{"vocab_size": 8192, "positions": "rope", "extras": ["local attention windows", "gated attention", "capped logits"], "schedule": "wsd", "decay_shape": "cos", "batch_tokens": [16384, 32768, 65536], "train_tokens": 286500000, "steps": 7573}
Each number is 128 + 24 x the weight over its row's rms, rounded and kept within 0 to 255. Layers, rows and columns count from 0. Numbers have three digits each. The size before them is the row's rms in percent of the matrix's.

# layer 6 MLP up, 1152x320, rms 0.0925, rows 130-216, columns 240-319
097:133174137128096121131089137096143148155115122127146123069105149133131115086121101068145154103148103137144177115090123149127168097134139076139145109143145181121132121105166133150137134141165093129115129127179114129131109132153121126156108106
105:124103123137118132098119168153142145149158133157109078141096115124103157139120106089085098140135114146073084142147154128109133137071166122151166085137143155086091137088100109131105103133115161184098122133123079122136116106130124131108150152
099:131171143134111140102141129077122120143140182151163086122124140110146076105142127073108094125136122151140136146112082121138156091098156116106155113101126173077103126104129141121148107193127125140141093094093106106138140107132124095112087081
111:153110110119112117079135134114078164172143153157119108091127142122138103133118152128127124051112142114122130110157106153115101099135126124137141170123153121094148131113145099137115126143108125139103104095097141112140117102151179131179148158
102:096119105081068177134124137112113141143125127146121131167064107101121113128113142152102110093128137129183120114156164161105157118081119156169162155143120125124114114158127139135141118173104119169138110109084124129097138140164185117101087150
096:129159130135166126150134170108099128143072121164125210110158161106149144172095159109115130147136156176110100090137084137141141074112159125109138132112118169116117173117092100144105098147141096130128143094116125138140081162149124146174171085
100:139124131139126161138133127118138125134133137143160146156144149111108169110105131148141120148116099105116104102137124070173107127159113137173138143116153149127148137137132103106143096131141094104166111147082127128139151127113176175161130093
100:120120115118077153150127118130095092094098165132168144111097156144128079124121167115178115103141110136176139119089089119126125132126122134125141106134144150107150158129132137111117136163142132148158071163144100158115155106112115143136142136
104:125151183111081150152120173126123184176115155108165115147118103078103124157113139107130164151139142139138097142117137130164145111124153124166117082139126132092156147124152132111095128100146097155122093077130126091184095127086160131104114091
099:113099117140118155127136102102097114075135146109087114153128151152095128173115143113149162140156183109127129126123145127106155126145138109128124098101138168124143072133134062142111133143085138126122125130146103185102182126101115195121139130
099:112129184113127151107101157128117119141121149145135123132113125118083120105122119105119170118137107087133128089138125154129101097118122110087142125099152112102111115139180148098062091152077142103109128095153093139150115122151074134149178123
108:165166153118112153124155107122098164156105125130134130113149110107156085139152133115116129152128131087131104161177095133116111157134167114135130134115134134091098121109083128130079133135101139195156117094112138143107135126140116096115112123
100:104144152112115155098136141119146141141146145181144106150119084111179125113082145089126150115124130149112118092088115158168128068106147121132124130152152117112154164119154170165128153141125129100119146136181135149105143117118170145071146101
101:143131146047121109163138153148118183174163126137198119141084115128165111148135125114136111127149135136145169146129110151107112097129107075110119099152124154112159137088162127132150134138109142089132128132185114123137172120167114104091128120
099:123129106120127149122122102091143136165133142091154109127118088123120113137140137139139144104179143146131114145128101153107137143084156131136123164153127144128113176124137126108137115148087147123116104130131068151141177154184132105162112080
094:129117115114171161052144116145090148122172070131098108127169115123104117104149166150126158118164155126100095116144108150125181091104119157107132087113089078107176111075128150143121107158123106125183134145075141135108104129161118141122118094
104:106111141103116132102104121061129145124107101125116109147140143132125095146121135180140184135105104113176130114106163107122104160162116146140079170097103148136138118125159138112139139127116130116077123121112087181108139102088127137134163135
099:125122042158122073103105130145129137131111085097121113100112124145100168105096135142121163129121101137172125104130162153104135116124154110181122137133114102124148130139114171120145163101159151108131124101119133081160134103130123113199111127
092:122155110162126175161124186111124086143101108143158121097167133139158152092080121121171144146140132121118144082126124134119135107175111142113147143131172106117122144122150152107091145081108172134167116140116129133155156134130124121136142120
105:155123103128105139096158155084066156149129155112059132103104111155097056132132129147082142153121142139120129090152117139140137129087118057126109139127116095117141158128161115141115129139124131175156089097128133106126132143089169122135159104
090:133171169121110128131114158095136109122116107162115152102143117109138099144138119146117157132120111115115145201104131126145173096084173139111141110156170141113140120154158139149125148123136166107140104106128118155124151101103076146118098092
098:125160065111093181125114165101124170104145106097128124151139090114156166127102120127114137138140094166132179172102144153127140126113109110117143164096112127128159091145103086137123088125109126128157151137146128155101145110111130182121103136
101:133113148095139111154121123112116124135124101103178095130147128118125150095137125151147136121118120171133169140137140098100127108128086111153148140152124148113119135147113134115139115112131135133115141072133110137144102095104133113147141115
109:111131120140093151120144139104127134125091089103083100110107172142129148173059146077146123150134092116107097132147146117082165101146093134099103155140114152107159124154118138106097119127101103205132134114087153126092123149132117140129102054
106:123154102122094157105119125125130100148135115138086140108066142166098117133136102151089117120112119138128082125135099129114128130153164121103083140154181142114134108082110080135077117115127105158174131088125136186118116121109137082165120127
106:145172147148107118126136142120136159123129085154123099133094092147133128162174173094170108165134118122143140103085144097115112179134144145124123118105097154110121111106119098127137129134129102114166147135086160124140132171134132147154104125
092:122142102108094157097124135108123112144184139085120146177115101141140126155142118148148128128128083134119143137119112113124129089144134144205140132111151135129117121110197169082108158145091105140065149097117147148157158142090142139145134153
108:149107160115147131119116134094089120139103108126120108111168100125135122086106145135127146122170143134132154105118169117097141127121137166154084170100161113110143156131130147103137158148123149142137170129112103109131086131141105130191122147
096:147131127172127154095154108160124100150151150111126069139108069139116145135146145102119148142142163083144111167149123148138137130126132141171126120143111109112136149093114123145169151097179157131107158123158072104150146109132142131101097113
093:137100123135140151124134121147110121142138122129162134124159146138141122104146112149134116115134094118154120149131116091160131120133117081123152137164141162131113075125148131141096096152124154118129097125149109174125139125089133126161165139
097:181142125166111145099147134099110151147097154145162116074117086130109095120095111115119110177145124146116112151095130123094148115082184125117158117146116150121123137103119173123153149125092175140088152146119138104129127108124080112116134142
113:140135154147108166108129155154116147103127140127119097109122139151107146126133084094131111096137147122114070140188145122091119122164162134109125095137138141124134145141097166161091117135105227146093135084130152115174093102158137103132145085
098:114156079163161113079114111152126114126141123113128086157096104118123103108108082133163131124134158160167140102142134110131110127106131139133106140128119099124150154165113154170148151152145091147110144089120085125158135158090136128099117139
090:072162123124076146142089155131108139140111165125156129158121126159173098102115148132101139132134121132142138130134117106160144110122088112133150137133163143142102176139121141118074091120132114143172161154129126145107120150152103130132139127
093:123110125120166115154131141123173117148098158128120115118096137141095133101106069123151143155100135097132132091116158123126148135105102153161100130154144196122142117127093101102146091158099120126105141121070149105135131129149161136153130141
105:133108149136125169040167100072117150093104131137111079097113125104130123136163159112138157138150110111116112093091104129117107103147129109101132153115100145107145121128120092128101136105101129136127147141131119129131130173105184133099153131
098:132097162113121098157086120108154145123094149109102122139099168129143162118081091125159132129147130118158114166111122077122086112134149121096127113193140150131111097098105133100100140099114176121109141099096133126100131129121126108121159157
101:124119096091121103112153145150101162151117113090142097136122150148096181087128114104150119105148098171160136164135135119108093130161124116142126114097105116107115165118102067157110150118104134162133137125107120133175091096148137131142162148
090:183142134091109131150129092153129084126113129105171079129116117136109129137110139083152165156096142128135116126106128129143170134148161114169117161148145156135121079108180130134145112120095163122092132076098137075129150102133142141139189165
097:148166058133118082100166177102162131137098179093082089131074146112102138135115128157069149129144119125152116113119159112115092153099129118137159154137125092086119140111120114131111149120152144145117146140134114090097144099134094142120123125
092:144135123123115169150122136136113106145096129136140150132129109099174087142119103139157127125108129123169155117153176167102117130135104138111113122126153143103138140133148140114115118126146135124137086112129102179086144128154117138160093136
094:086122119116117102105106141092165135127131086153122138112090119130109106094114099128194080144106141131135114142099126122132160121141138136105126133073078152115130149100128158123124112140158105129101096143147158123107153055131132131105126138
103:132111127139132138120164084106163096097121128102157116097112141119087065109119083082178144107141131141148114115142120087142169088142104133162118130149133141121147142121117131148096133133089182135065072104093139135152109084151139106160135141
106:150100100169143109096157152108071125130121148096118109115104094137163112172105135129106091155100134130146083145159128124139131146078167103153153106114138125057133151097153060194144115106152139129132118090123137113114105157134123127131171107
100:128117113149115160081124092102131079155133120142158122115141082106102109132131088157117118123115146118123112119128131122080120117117124150134134127171136156131138148115108146125155118139122174145110163111148125116112126180126131104128111148
090:096166153146129137128130136169149124111120133129137104156114120152098116119092089138142112110081133154131127133147179129132157068135180141122123128146078150120153140122081091136085127123093093119110145105136087113122100176133102126121102151
100:108090100070124119125117128146150147144148122106161108153145134149120149109136110136094145119122140098158133160174142148130121086140115159129076103106077166107107118153107092147139161103149111108145119110126143109128125153135135102138096115
094:155161141124134132163116121115092109128111127116110077153143115094185164187164102142117122146147132151084134180133109150085134140141127128120128149149142146111133140140090095102137148112169136140122114113186131121123070137122121136174167098
100:144202105155101147097205146137122109167159136129114152103108138167107063118150092109138110115121165141101122098154121122181090089102170104121137091161138138122139107145132109121107075141144095092116130095110150111137111114140099143103122123
100:078134140104089118084131143120136193176139132167106172145109118103080168111110103143115105120117120121175138146100110084120117088105165118107116155105091153131126087115124115093137118122102167127113109119127151108175129171123145132115130132
104:119167136136134113140088110129109124121089137156152119145151100131128156105124125103124099133145171122112128157107128116140168117112117138123151151134116139126129142115133102130117122111086154146146161104173155168106141107127115098129171148
098:150103156166161125115144090079089119106146125150119137104126130105144102141134142140130095108098148122100112122159128115107139156111086115139141132094115164108109178097110132117147174138187130157103106142156156141153118139139149097171143087
088:156127148119135122156104133114160121093131146135165122138146125140142154135101123156142100147130094126129096139111115166118146130155110124084076157127138136135107108122144160117132120107135144109137152122113106094154114146075090093146105115
095:109136131131126136108141137134131094144118157119078113093142162101145066150106140109124189152128120082084122167150091116081128078121127133117132099102146138105128155116108134172102137136107147110102093100126102161109185103137096085167145125
110:171119151132075169087081147126127128114132166157168086121156179093107117123093125100125186156165106094129098145123077117123103154136124121171107134140186134090117118131108130113164113167132184135164083113117104152145142108109158102132133153
093:141182106111114165115111144087143127079122159142121146104121123141132142148093165124113145123156118086144161168148112131100123121135136152174159085132147169132131164091139115106112128124085180130126129095112127125118170160104118095114122128
098:113117132147118100089091160162149162136119067091134110157103144145131118109117106139145115148118123136140125165152124158109125152140132161135135117137096147107161177147100135112156170121168147137135149135140141077156144064126164109117138154
098:134133089152116098105137109096106113104154125159136105082117106113112141119103122111174125077127167142149167110162122081110111093130121153116134099132108130129139171126128133138102115137114165130158095127128114145133132162110096114137117118
097:156102112138112114115111124173128112163124103118105098143082135127118119143132103139117145103122110147162180083119132099182145113085135107182108115160147113104132149170190141130104131148178099140132119154141123147130121151164101107136115179
103:136161149069139136124122118084136141121083150114166128107134125145118146180129094110162154106143166136116155123114115095093151117131106146122089127078094112114134124151123123112150129140152130133123148126151132133117114105108145145107096114
096:125177147150083120102192136079111083126144131109114128111146164119090090150115138120121083151164112154108129139128147136143088121082109094157074106084158106085118137123123116131116106116104153098160112109136104131147139095135119140132134095
102:112144126147132110135196112153107121124158121149139117125133132160112133126167150138095100144131115150167138129139132121152154097107163110100154130143119130119116158130128085142097134121139135121117118133152116126118118132101124132125102135
101:156138150129116181116123124125108094130119153143149134138136126156147134108105089126106115116107118157122140153109079119203097124086184120100120143113077125119140146065117156140117133121143096118133127148158140128128124150073131149113112171
095:162162114129165094112171104131118092133103087149079126113121107105146152193130179097102079083130094123112103112096134137120121119162147136084138157144080153096117157136103114176149160132139125120116158120120100114160097141118106078096096113
103:139178128141107144089111146111087133107142093144136150133112120115138159129102126105114126155143145126122159161118113148128132136126119102123125125123141154140074096083116116118116124112087106154129147110181118107132097081105124185159152145
081:093143117150123141087173120169094156147152159152129116156139078121079131075119127101100138122160127118168141103147095123111110132139165125143119122146082087151147105092126086115121126136119133132132143145111123135109147121157098102121138119
100:147118173146066146132150144154145154123118133129122103168108102115092113162122104097131124125104101104170105127147124081126136115079127115100141096131130133119166135124104098116130114130120109099128076107127172139166155132159105143132135110
097:120137165116140132108182131125110119137112125131115136081138164101112188141122097125109140119151153147107155139100124139145130091120132128093120154128109146126134121174135118126115137100108102140139120118183141132146105143142128145148165070
096:084154177119145108150152151143157107151134117128091128132161130141162099168138079125167096152111150130128117116187135100107122131139187157148101134167122141095111106127130151143123113142184152106140161096122131157128109133077123107099181101
098:147102126143144136141116122153139137137124123124144155148172124148170127068107134177168134143149127127105064133137122089129093128151127138139112097110099113117121117127090132126146141114116098121134132107130088151155121151121132098122161132
091:163117123111133118126149119158107183152152092112115161160170128133094146153093156123118128113119108133161112086096128073129124128128160080155127145120113107120114169154159104113148152126103135166088149113134151135143096149140125173172117078
110:134135132119139156141059178092090119082077066102122118149106124094123131127096124146166155162143095125119108101126130111164119104129116064158088156087159140125141145181197114112085166158088137107088146120147166118169120122089090121168177104
105:150106153129105142150145118101142118101141102113149134083107105163149129098159097115149140104123135118096131119136129112147147117148144095128124120117108189137128147106152103143101146141131166146121075116131124117147156113080116116091148130
092:161116138117151163112126128104168118103118108129117103111147126145112121144138116097117131121160131114128137173154124170176137124142121142142164117165106117102174142139127174165148128171163148123161120122157110147106077168151093112141149151
099:097169165126100170129120146104104130126147104091142126147158144145134133123124145108130176109131169136139174130136134070121146112131171151144155109179115160133169152153193148154100142150155103138072145106125075111142132114117108143140098122
104:109172107145070114139112154120125145096134149168118112104099118149107186143115160130135124144160095114142141151137133118101123082122160167097085145117085151124139107130100154094066161113142132151171116174119143102102118146073147131116126120
098:135122097168145101132161158145133122113121067156129135118071109067118084139165126110182125152105133139096124155131130154119116142097135111109097111084133141127139165093113114127107129127131137142138069125159165138130145089137105121137147122
101:107174128104068123107117104166090120148101113128110123149077128143096131134101095070098159112118159103174130096122116093142129145113163111156155141130184111132105116121206092095071165166097103169149092093147147109116119129146149147102141158
101:132138139137100132113149099110127121116142107120081175169147095113140130164103096084097127137132194111121106190159110121137138124122144123141131126140122168128145127155108147122125113139089109168150149101100182131133132131146133195126105106
096:135173149099107099078121147159138159094122091127116151152089119116134088114173119120164120131130121114131155104123151128130151130142124091089132117112103155124171152129114136184102088122139130135141115118141109137161097116137120143125104114
116:151167146109124170125130129119096107178139141137136085132118135128137163108157122111132113136108124115120117093130105155125178138099134126113114092138143148117069137123114137146140103105087085136152059137086097166124127141121133142167107133
105:112156151115121133116113155132121158102130122113094087112108078121099147132096138108152141131138119126127123111121152090113161137138163131174107169152110154154134103089124176128116143172092146110163134114147199068167108149117167173136138109
092:135135163118103133151129101134080121146104121130128124168110119152127096108149108106092121086101140081178151173113093130164125132105128111133155130105115124130113143126108118098089109128100120125164144122133129125123125109078104149085138175
091:107160129146130132127168098092137112078118098117136158084150154099145138144106179104121127126124148156123112117097139118085155116137153104110148122124129138132154138091180105149093112122116132134119112121117154105080149135102090125163171116
097:128130180113098177115156155139156151144142111123144150106154141138140127110087135111125121095159138118135105166112121078120142137155159141117113146126138120150125104076160122112130147156154127150096103115175111140162118120120097116118162118
098:152153166108124114147149112090110133145091138120111144122097157136134138153086126098138125153147157087119106163153094145093103134138109138140112157141154127108142146080125092102134140136137140126141152109113158147077099109107094093141152121
087:126130061110083121099127152131141123101119117136169088163105126154137094101148118148147143108179160138117158135123157134111128085099139093142141132090109119151074100105154123122128104091136167136141085107149098098143105126154094135130115118
# layer 6 MLP down (transposed), 1152x320, rms 0.0643, rows 130-215, columns 240-319
100:144156164164133139156108133134103148145133122132146087141154186104130128107114145125107176150152140110114137115148129116123132142125136086118085109097108130141142122125109117101155137106135151082129106171104102120123129093056070104132135132
105:141139127102104124155133150107101133105133112115129145144199159092163116169097141140104147120133099119151168121090125146150127153145125116086150175112139212140140093145187154110137134123129128160131113113109131121144080123114111152147175122
107:137111144134123117171134134150142199122134141111135123085101167113104130118102104099119156188133133127147135113147129150140116085120125129109171097139115136159155129101143156113111169139123178121120096125106148081159130106090120117103150122
110:132107105135137148143088132126120090120123121161157105100187195167124137090119148111100134137154108130103093119139135145106146143135167121119157098141132123120164165141154129145094155176145152141170097117140138140112109101113109079099164127
099:132130074125128156074115085110107139146109160146156122099131116112152136133168126155119073117120125091176127120172107154132163176146105160116152163144123122214101104125153129133133102121104092166127123134077162138129131208110147116111146141
091:056082107112087112085103118128163124162139127107147089156129084152118148067129134118125122121154134094159127175122144107106091158125105129116105104121151081143134145151113114141162138080102152132139124134131064130119123132093143127093160142
096:143120106145095098086128114167140151154117116126102110077072109153156129138148098085133165114117110130138120152120149162095140112101155136127147076098099149155087131134114174136132138083108124129166125127163126152144126120166088157115146090
105:133109132132088140112122079143138187108146111117116121123109129071157147145143112116108099169124169152133108169126125114139171113138124142135145131182145099141104119142121124147130160138143130141105120121139131107159053086111129114066098100
105:104128112121095131093120089106152145115130125145126152115084174102156137130152150095144139121095108151144165102079175119126123118140134147110128144113086120139100103111110135133131117095133090077128085170115141082151156085121142128128130100
098:104135117110114097146150168181160144146120120123150133135109155110135125095139113146116091092145123111173120122151104126138122049155133104117124150124108101131135194111106157090106126109099135109176142111144103107138116162136139089121135141
099:133123140107122117086115085169115092120110115109104127125133120087158159140176155144118122118162103142106137121133134149117137159124154171133142139144081133094125136141117120118134117119140140119150131168148165056132118131175099139118133139
104:146093157136094135112101111166122151099164125106122150176107084127112157073117147136105069171149061140112137113095152115117156111155100140121148094131155128108150111134120116121078176145133169069113124155084110102131132169137135133104153157
098:108115129112125109133092144145118138144110154094110184087116136160087138157184082099114141092118121132135108166118140123130175191112128167142153096110097170104089131161126113137093088107159094144180129134087126104153108117135132117121130133
102:102142108122100078142121138082138121137065159125109108161117140141142133097150115086098102124182174091124115136120112146125107147116168139152130169186103132112139131152108149129123089107125150119160119128142145106096104121129157141157188127
101:159157153151128091076167141132135106093141132175137077138125058146148167109132104116149144148112109150096128134169127143128155079118154127119129090129118133118184128135104162121110150146101134152151112129114179131141109103139187097084141146
094:101100121171113160088129106126137132103134176124129117099154121141144174143147149116111118149122137126098149153138142118143122192146117122121144170134133125118132149130115096091134114144113144103151160113152167155140154111135138153171103112
104:136139161140135134119133146178153098140121121140109076105134094105131129138110142135115142168179117118131166150104111105113155123106126112144141089088108116100126184082105150140130115101127129140134182130161120150111129137135131123114154128
099:086158106122141122138122123124116106091090141158105141127164137057142133121114107131159130132097095089098144125105118117148074103143181162139147076165179136144138109156119142110114129125094134125104134112133112168115160114127162140126158125
096:143126071152136053079158135116089172133186136103104131140136148167117140117131128138128118112156116122127154093131157112109080146083135132185104130126121129110133128155119083140148146129114049156096168129152136114158129164145143126099089096
110:149165150127141120158140088137110152104087099116139118126140131133139131185141119150087131131152115184094089171157093177135118104088134144121162136136123160119150130148140100111065117147118180090119114179135108135126151137061122118148141160
090:110077112135101085083113110128112151111145119126130123172122099092101129118095115151109115115136127138149125100125137125121126151067104108143110169100100121146121062095110149141122110106140155140110117146123122135129112112141152123099136134
105:099127130128135113093125115141086111141099093145142153141182127132140108121135170119115090082162146103122116138121125167120142163127119116126156140101170125156125163122083154119122132144112120162101119135104110149157140130132126121179137115
109:117128127116121101113118108160100112101139113121121115158122141071124109127136155104169126121114136111149169141122105193122125097135147151111111129125158122138149151135119122103101142148159113134104102125148103161109098123092119138122127105
108:104133153121119158138109116131120104113131205117163131105114132115128141148110152151110088134136169159119156150143144094186148103101075139147138151148091146119162132124167152055087125129097087072158109101126120115163163117126125111086150104
105:119118118135151109115144085143122134113136132136140148108154095081122086099130159123112125111166109180120125104114094160102103088195140169094138157098133115114128123138114103125129131148130137104169146166136103137112128182129088112085112163
107:106128157117127120108118163109117121124120144143169112114144181108122145171185138117139115125123130145135132156126112105127118137158138136131127119130138120100158119101112097150083110114145131115132106131153141127155181152123170111156095117
095:110101132127120099130121130121105124130133135137146117108094104134110138077100144116133110132153121119105112130129120137146168144112103087106134138135136096076135140171077099156129078146152157137172135170125112141115120122171118147087110131
108:106175121152133153157175153110129148103158129121106156120144132099151102095168127101160141131111082130114123110157112145120133146097146124142119079120097172108120101172132080133130123109170113152149103111140134145148175090126112094127148112
094:179156135125107103153114116154158136091083104162135149126145156122116123111146118140122125131129098149142149143116121110113117121167124143083114097160139137162148143156113104094092133105116104175107117144144106115150108129107139103112151117
098:138155150097121081118125137084124133162138124112109182159120145140115143138154175114143149122146154125146110131141130142113134131121168124137106120113101100124115184138117138160143157093120094132134121125099140114147122133119123126135120128
097:115143089112102147119098117145102122092125113129118087144124147186130163145171184157102151072100121124098145133107140154109122173120102131150111143157125133101114078157137105132116170117152140082168122112166103098105111120135113158139091118
101:138142139092149156075125130106134115115118110125145103102151129108159079159077138089147154129087147095141105103107124136126149143107087137111095108137119119157120111117150164164170137138148111111126128109147139125138147142147050140155145181
108:098139134132081200162151145147132130135062137125140118126130106102123105095140185123103151128091078110108136150105133127154124124133113135126128116127123104099139149136107110100130161133112150142182107152102110124126120113118102131108132131
089:149143081125145091114124093153116108102149129118112168128136122096135140132123133113160121108129095131114154138147165112109147133121135097082150109139145105144094101130127126146131130127159129128135137135122128118149106120088122133112136128
088:116141153135154126091100105147080139140162100151115137132141106136111186128140130136097136126154125134122119168118117103143140091115146142106120135098099086168132135118143141101106170105160124135134132133196128110097086115141092108125135104
102:111128148122106147123127137134159102151065143074114150134133124141127138127142096128088097167113158127113120178146106137087136128113101134163115113171101111138093117135068149124117101135125094163156139148127099141080080160112082154126114111
096:121147086126126128127135113158139146140139106124145103143135127157131116102121132143121101147111138119104151112109103135111128135153079083185142122123137099115095158128187155103174132127158097166119128102108130149129097106113163139104126108
099:128143133113120120145092153135094128111169122116140111134133141099156067170156108120117158102107098119120105117088141115116138153122125113130093117103126096194130101149129166107137119136117126113107143110121123129142161141093140128121151162
093:091130151165115103070105135129156138132126107169117163084131105138132139111110177101128130154155101145126115167143114124115142157122139146084152132115106169122138129149075097129098152075138106119134123121162113161120083138106111135120129108
098:094132186124137155159129145153087149129134159097164099123166174111110118122115137128170142097102156090179172143104122125149109092122131129189108114120092171015176149107159130076127122160137102133096180135084122151117145113120114142103082171
089:109128120096198120136142112116132101126115118100117109115151131162113136125071126115135135131142108159113148096090107137143161176135162130123085092134141115153110102124159117147105155136141148139142111099133130104168136119118136110107164139
097:182109133116138146167142120126109150102114145126124160121166126119160132150125119086097097119159156165095118122098125122145142097091145134108093174136112111140152151121118121162121117141081136145083133082109133119160081126141151146136117093
100:104134116135155103094085118114131153130109074135164156147147137113133138122126105134133131104127123127125124130117185107118122161113148125081099162134141099160142147113170125098139152147070116100133140158145130113086083135120112110080132159
122:134153122158120102111156123119130107074174102084142098128121148141149093123143150130178087161136147134122127175129123135176140106110105158160128110069136154134169139155119093125143116157134157121127104137108093101128075150137113082142133126
102:164140163127160111202132168092164156113124107115103133092141135121135104139109128140134139143112138126127164183105108149112111145132175083140095054106123132106151151104194151080147122146135150108131136149180136118175144112132126149131142103
087:153151116148136130111148157108094147152150154133140123147160136136121146140164151178127138133094112121185159161108094111166151132127083123157103129119149140146115079151112165120118154129132142097136128091119150090190165102126141115142096103
100:115109137069123127132118122113083071130143082153052127123130087115120136102118092059116120122162118115132125097118145089138161075133112166113120121103170111154109121109156145131120127099053109111090109125117138121129143135127155112169117104
095:169144082143152136117143153135118121139120101115146100152135124148105137130077187172116132058111116132142120094075165113107147108124113114131083149151083099136160119152145180116144164113102154130155127107107147116133128094131118121138122138
104:147115155110137141095082083126129136115069129163107121089152116097126160150080146136142105114166079104132155114113110142110184122138117142135147171107126125078093161094112132151140142136136089138142129175127128128113132088123129148141131164
098:129123161110117122149111107118143151099148122135131146124146101127127164148108148131138131078130149151138111122100156122133139152118113124105142115154167137140168127163152090155147110162103093107096131141126094151097126133087166110108112137
101:154130108184130137098130167182158130111130141176109145114160101147116143133141146096110159111106142115153117122185098171139106116143142174154109180131161112101122177117141142130144128123120098204124118081147097140161143119143142127162114124
109:136125118131066112111088145114114095150100138119107098149142157168153129164087114138174118089127117154198155121133147180121138100129096116177136129126126123149141148116158130160119111142129118119141136130129141082098129125157123100109148153
090:149177122116109114123153133131062133142153097129135087111086128147133139134110142104106142065090084142135143120144130158143152147107163145127111112106129131137122136114141099134128143111124092102104117144098139154126128155171141134126132129
097:121138111106153124146101135150113160121204118105185178127153124134144131138145087131133092132108076131142170085131151143104105131078095083116138136122118130142138111087162143083093109122133114118150124099134140123157120137124114148080152123
116:130128116137154110128142111126135158140158117103115112160160094153153150123153117104110057122132135160114135118125152135128118122152124141115160145129113119108102095115090155148118115125126089104111179095158124125151094168118168151107102141
099:097117164122094134110125146158163151110097167103191103116126158162168129105132129115154098119111107133125121102104136114161085139120142160120137156085128083185102104147130107109123107100140129139116118178145131185101102104128097155129128120
097:159112121127130133141199150109039169109101163121118124120161126138121078138119128136125121135138098124122142116147129130126180142144126101179121151076133110093125138137156084115080132130071128135119109085125119148137118193147154141138140181
096:148077157134067150111162124103111129167140106164140136117136129132150125142177125127134110140105118174106105157114157143095179097136135071152131134160117113124122130116119111117151165156124103134123130124145161125097133112152181119086116139
101:132137159139153105140099127123104130138137135139150130162146120116107164124162113123104115137165097092103132151141161125098111141144134130103102125160123150148123137107187095120139135126066199170100084161127130120114156122105147088103121134
102:139122103149130151154134136163119136183126070126145126108112128100133115107132139136084158149110124131164159184114097135119112117065124130115193147106164085127096156105135163131089097142112183163104124155131132127130140128134149156131136143
096:134128154131107126122099099149092157134100132171165103136108106136112159116157146098109131141107092101168155123139127158148145116131145120133155155170124142131099145107146123130125125129157159153117145181109143115133112142106112131081134147
094:112172171111135124123115128156127129109112131123131131117120139115067129110090102129103152154147135104110115137129118130113126133153101171137143133115119115145144119114098117099148093091125152150143121156156126082135136143101195101071137157
100:094161131147122127144110122125106112113118129188123148141119118125103136140161148146121147135106122145176133162119110131108103117131133140126096138096100117095058095080124091150136083114154182174097128139149156093097106130126117130120141116
096:157095172136142110102111133126101089130113121141137115094153133118149162144126095148099113125163087102171131162128103117091087144128093109131102137114127135081161141138149088111138128130147171128131133166100124102126168136144142121154141110
096:154111167133090145147150129096135121065129109112106132099095086122146098128121141157114123144164107149111129134132128092151114062131128113119126091109141130141118117130148151135140206156143172121133154139091142157069123157137169140146134094
080:164111092100167087127130099088136087119155105155138146084110161158127121177147123115165105116101146110146120159108158109113134125156134155103141157128137165152140145186139120154155129100132123157120133081144170086169106138120119126114098112
107:130137154125148096159164131141132153122129149123146148116123114128159142097129117133111108132143142129106142101134144165136107076154114103132118113108139123106103133108050165105130113162162099077128115111163109110131170128174150127151125138
096:117115150097101101116074152134118114103092159145099097154113124161144083138129133099102140145135128099100108110148124126097131205132142117165138104139130105103087153125094082171128119086148127142110127150083112082103131131097117107107136140
097:128116068153114165182091145134130109150090129131125143152149086153176099117138156138064093127118150129101163140116110147149108123115145127159154116145168123109191111093138138120130110138105142129131092120140065204099133165162182154109173122
099:146154125115112132140107145102137135133143154120128117148097146096148077110094173131095120111123123124083127114141108162138209135117118057149095142152172151147109137116131118129107138129122158123195094122152130131126134155202105148146102129
093:161152147185124144136121143126114109110112138114106163138151129165113089147156135078118140141160115115063104114103120156124106139104139116149143134098150147130122148121139104095102126140106135133105117117114074127126181157156092145119139138
105:138105128145135140177139140153155131141183116141128121153155119129170115132114126129134141155135140124112133159110088131150107153075136164100094104091118133104120122131050111113097133089129076098149124107137111169119112120081126139121110134
109:095156116131108111174163120103099165126090116142128117138132127140152131145126119101142086148152130119150096134118163120089094140138104146110134098156128103165137147141125138100108121116136141143156118125137143121094095140122082139181091094
095:118114169124146126108142108128120128144131094143115151139068151129112159132094166136140083165101143128128124140096109121130100123104130089128105150106153127079141116090145142106149170152098162192129138123140140122167140102119170139125147136
097:068116140168118152098122111115137154097068176127142153124127093116115104126163140105121116173152130148098152102144117120137120082144114149138166148177107150143143131116118139135120142147063143111105139159155117121144142117155101093109121116
099:124138141128139135118133104145142112124106160089153140128166161155140115136146124159138064083093165098147113136098079164117091142154126123165133117138148108107120158119150176140126105145133124139092132128135102140145109143121102113148146143
103:137140132076112096130125133089129173154123148108134132157145122173107150113128130116055096114148128117176144088134132120145143140138137127147142137140173101132078103179136118142134110119113130107120139115081078095139103171099178137132121109
104:147133111156086140127162135159125123099117142143130167132131166132070109100116142138120187095115137112157111150114122145104118129129152116103146145161110126217094114124127116140092119124137137143126150145113120139112162149121088162088160126
096:191114119099148131114114132159173140160148140117172073109131181108118142104139143156148104101108096163111139098122119137156116106143081149139131138151126089112119119079120115153115127132157140068102108169125106139168129141127140100142088146
102:148166079097151160145130086132119110138097145087097129122121085107124112148082116084156123125130150119107105096126128134141104110103136121150112083149136131113119093139144087097114084178115107129161140095145151147110150128143180113123143129
113:136090136088171111118123113133174117104134139147124131131124090103101078159166087106173139165144153158121148120145141115127098136101103157111109109096101139076163084166177116149181149112093182158114126149126112122134110159124106104139148106
099:099107127127109146142138123088155109147091137099118177100139149141128127162114108118155146120106133141141136105141148140077133143146136175105123133106107125183132123108172146125078115096151120107116148100129138164119141111124080120143147121
092:118124121124147137124130081141174168112149136147140139127098093084129173110172150122158025175150154117097121095091143142065154138107139131113141136121179123131096082115088163132125192151145100153121134123138146098155103133142130120124117107
092:174144130114118125140121115146168120177166114120132120199088152186126147141080086172127149147130167113139135132127131115153114118119108110105124125149142129127098117096096122103069170126146122144177155110137124143163161130105160131138108139
096:089123118095170130152139133111140125081110109099107150145185120148144124103159110077104157159125113103134136157146128176120089093114100103132136100162166139193102132165106109159091133165164152128096126110100146140123137136136140131119080146
095:152148132118139116115132129154155163114134149155141109150146122109161158121109170149136104108112154088131145149125148082121138141121167141126136148131135125130056112137157142141122117092136159114088116137141106144150115117155163155141142130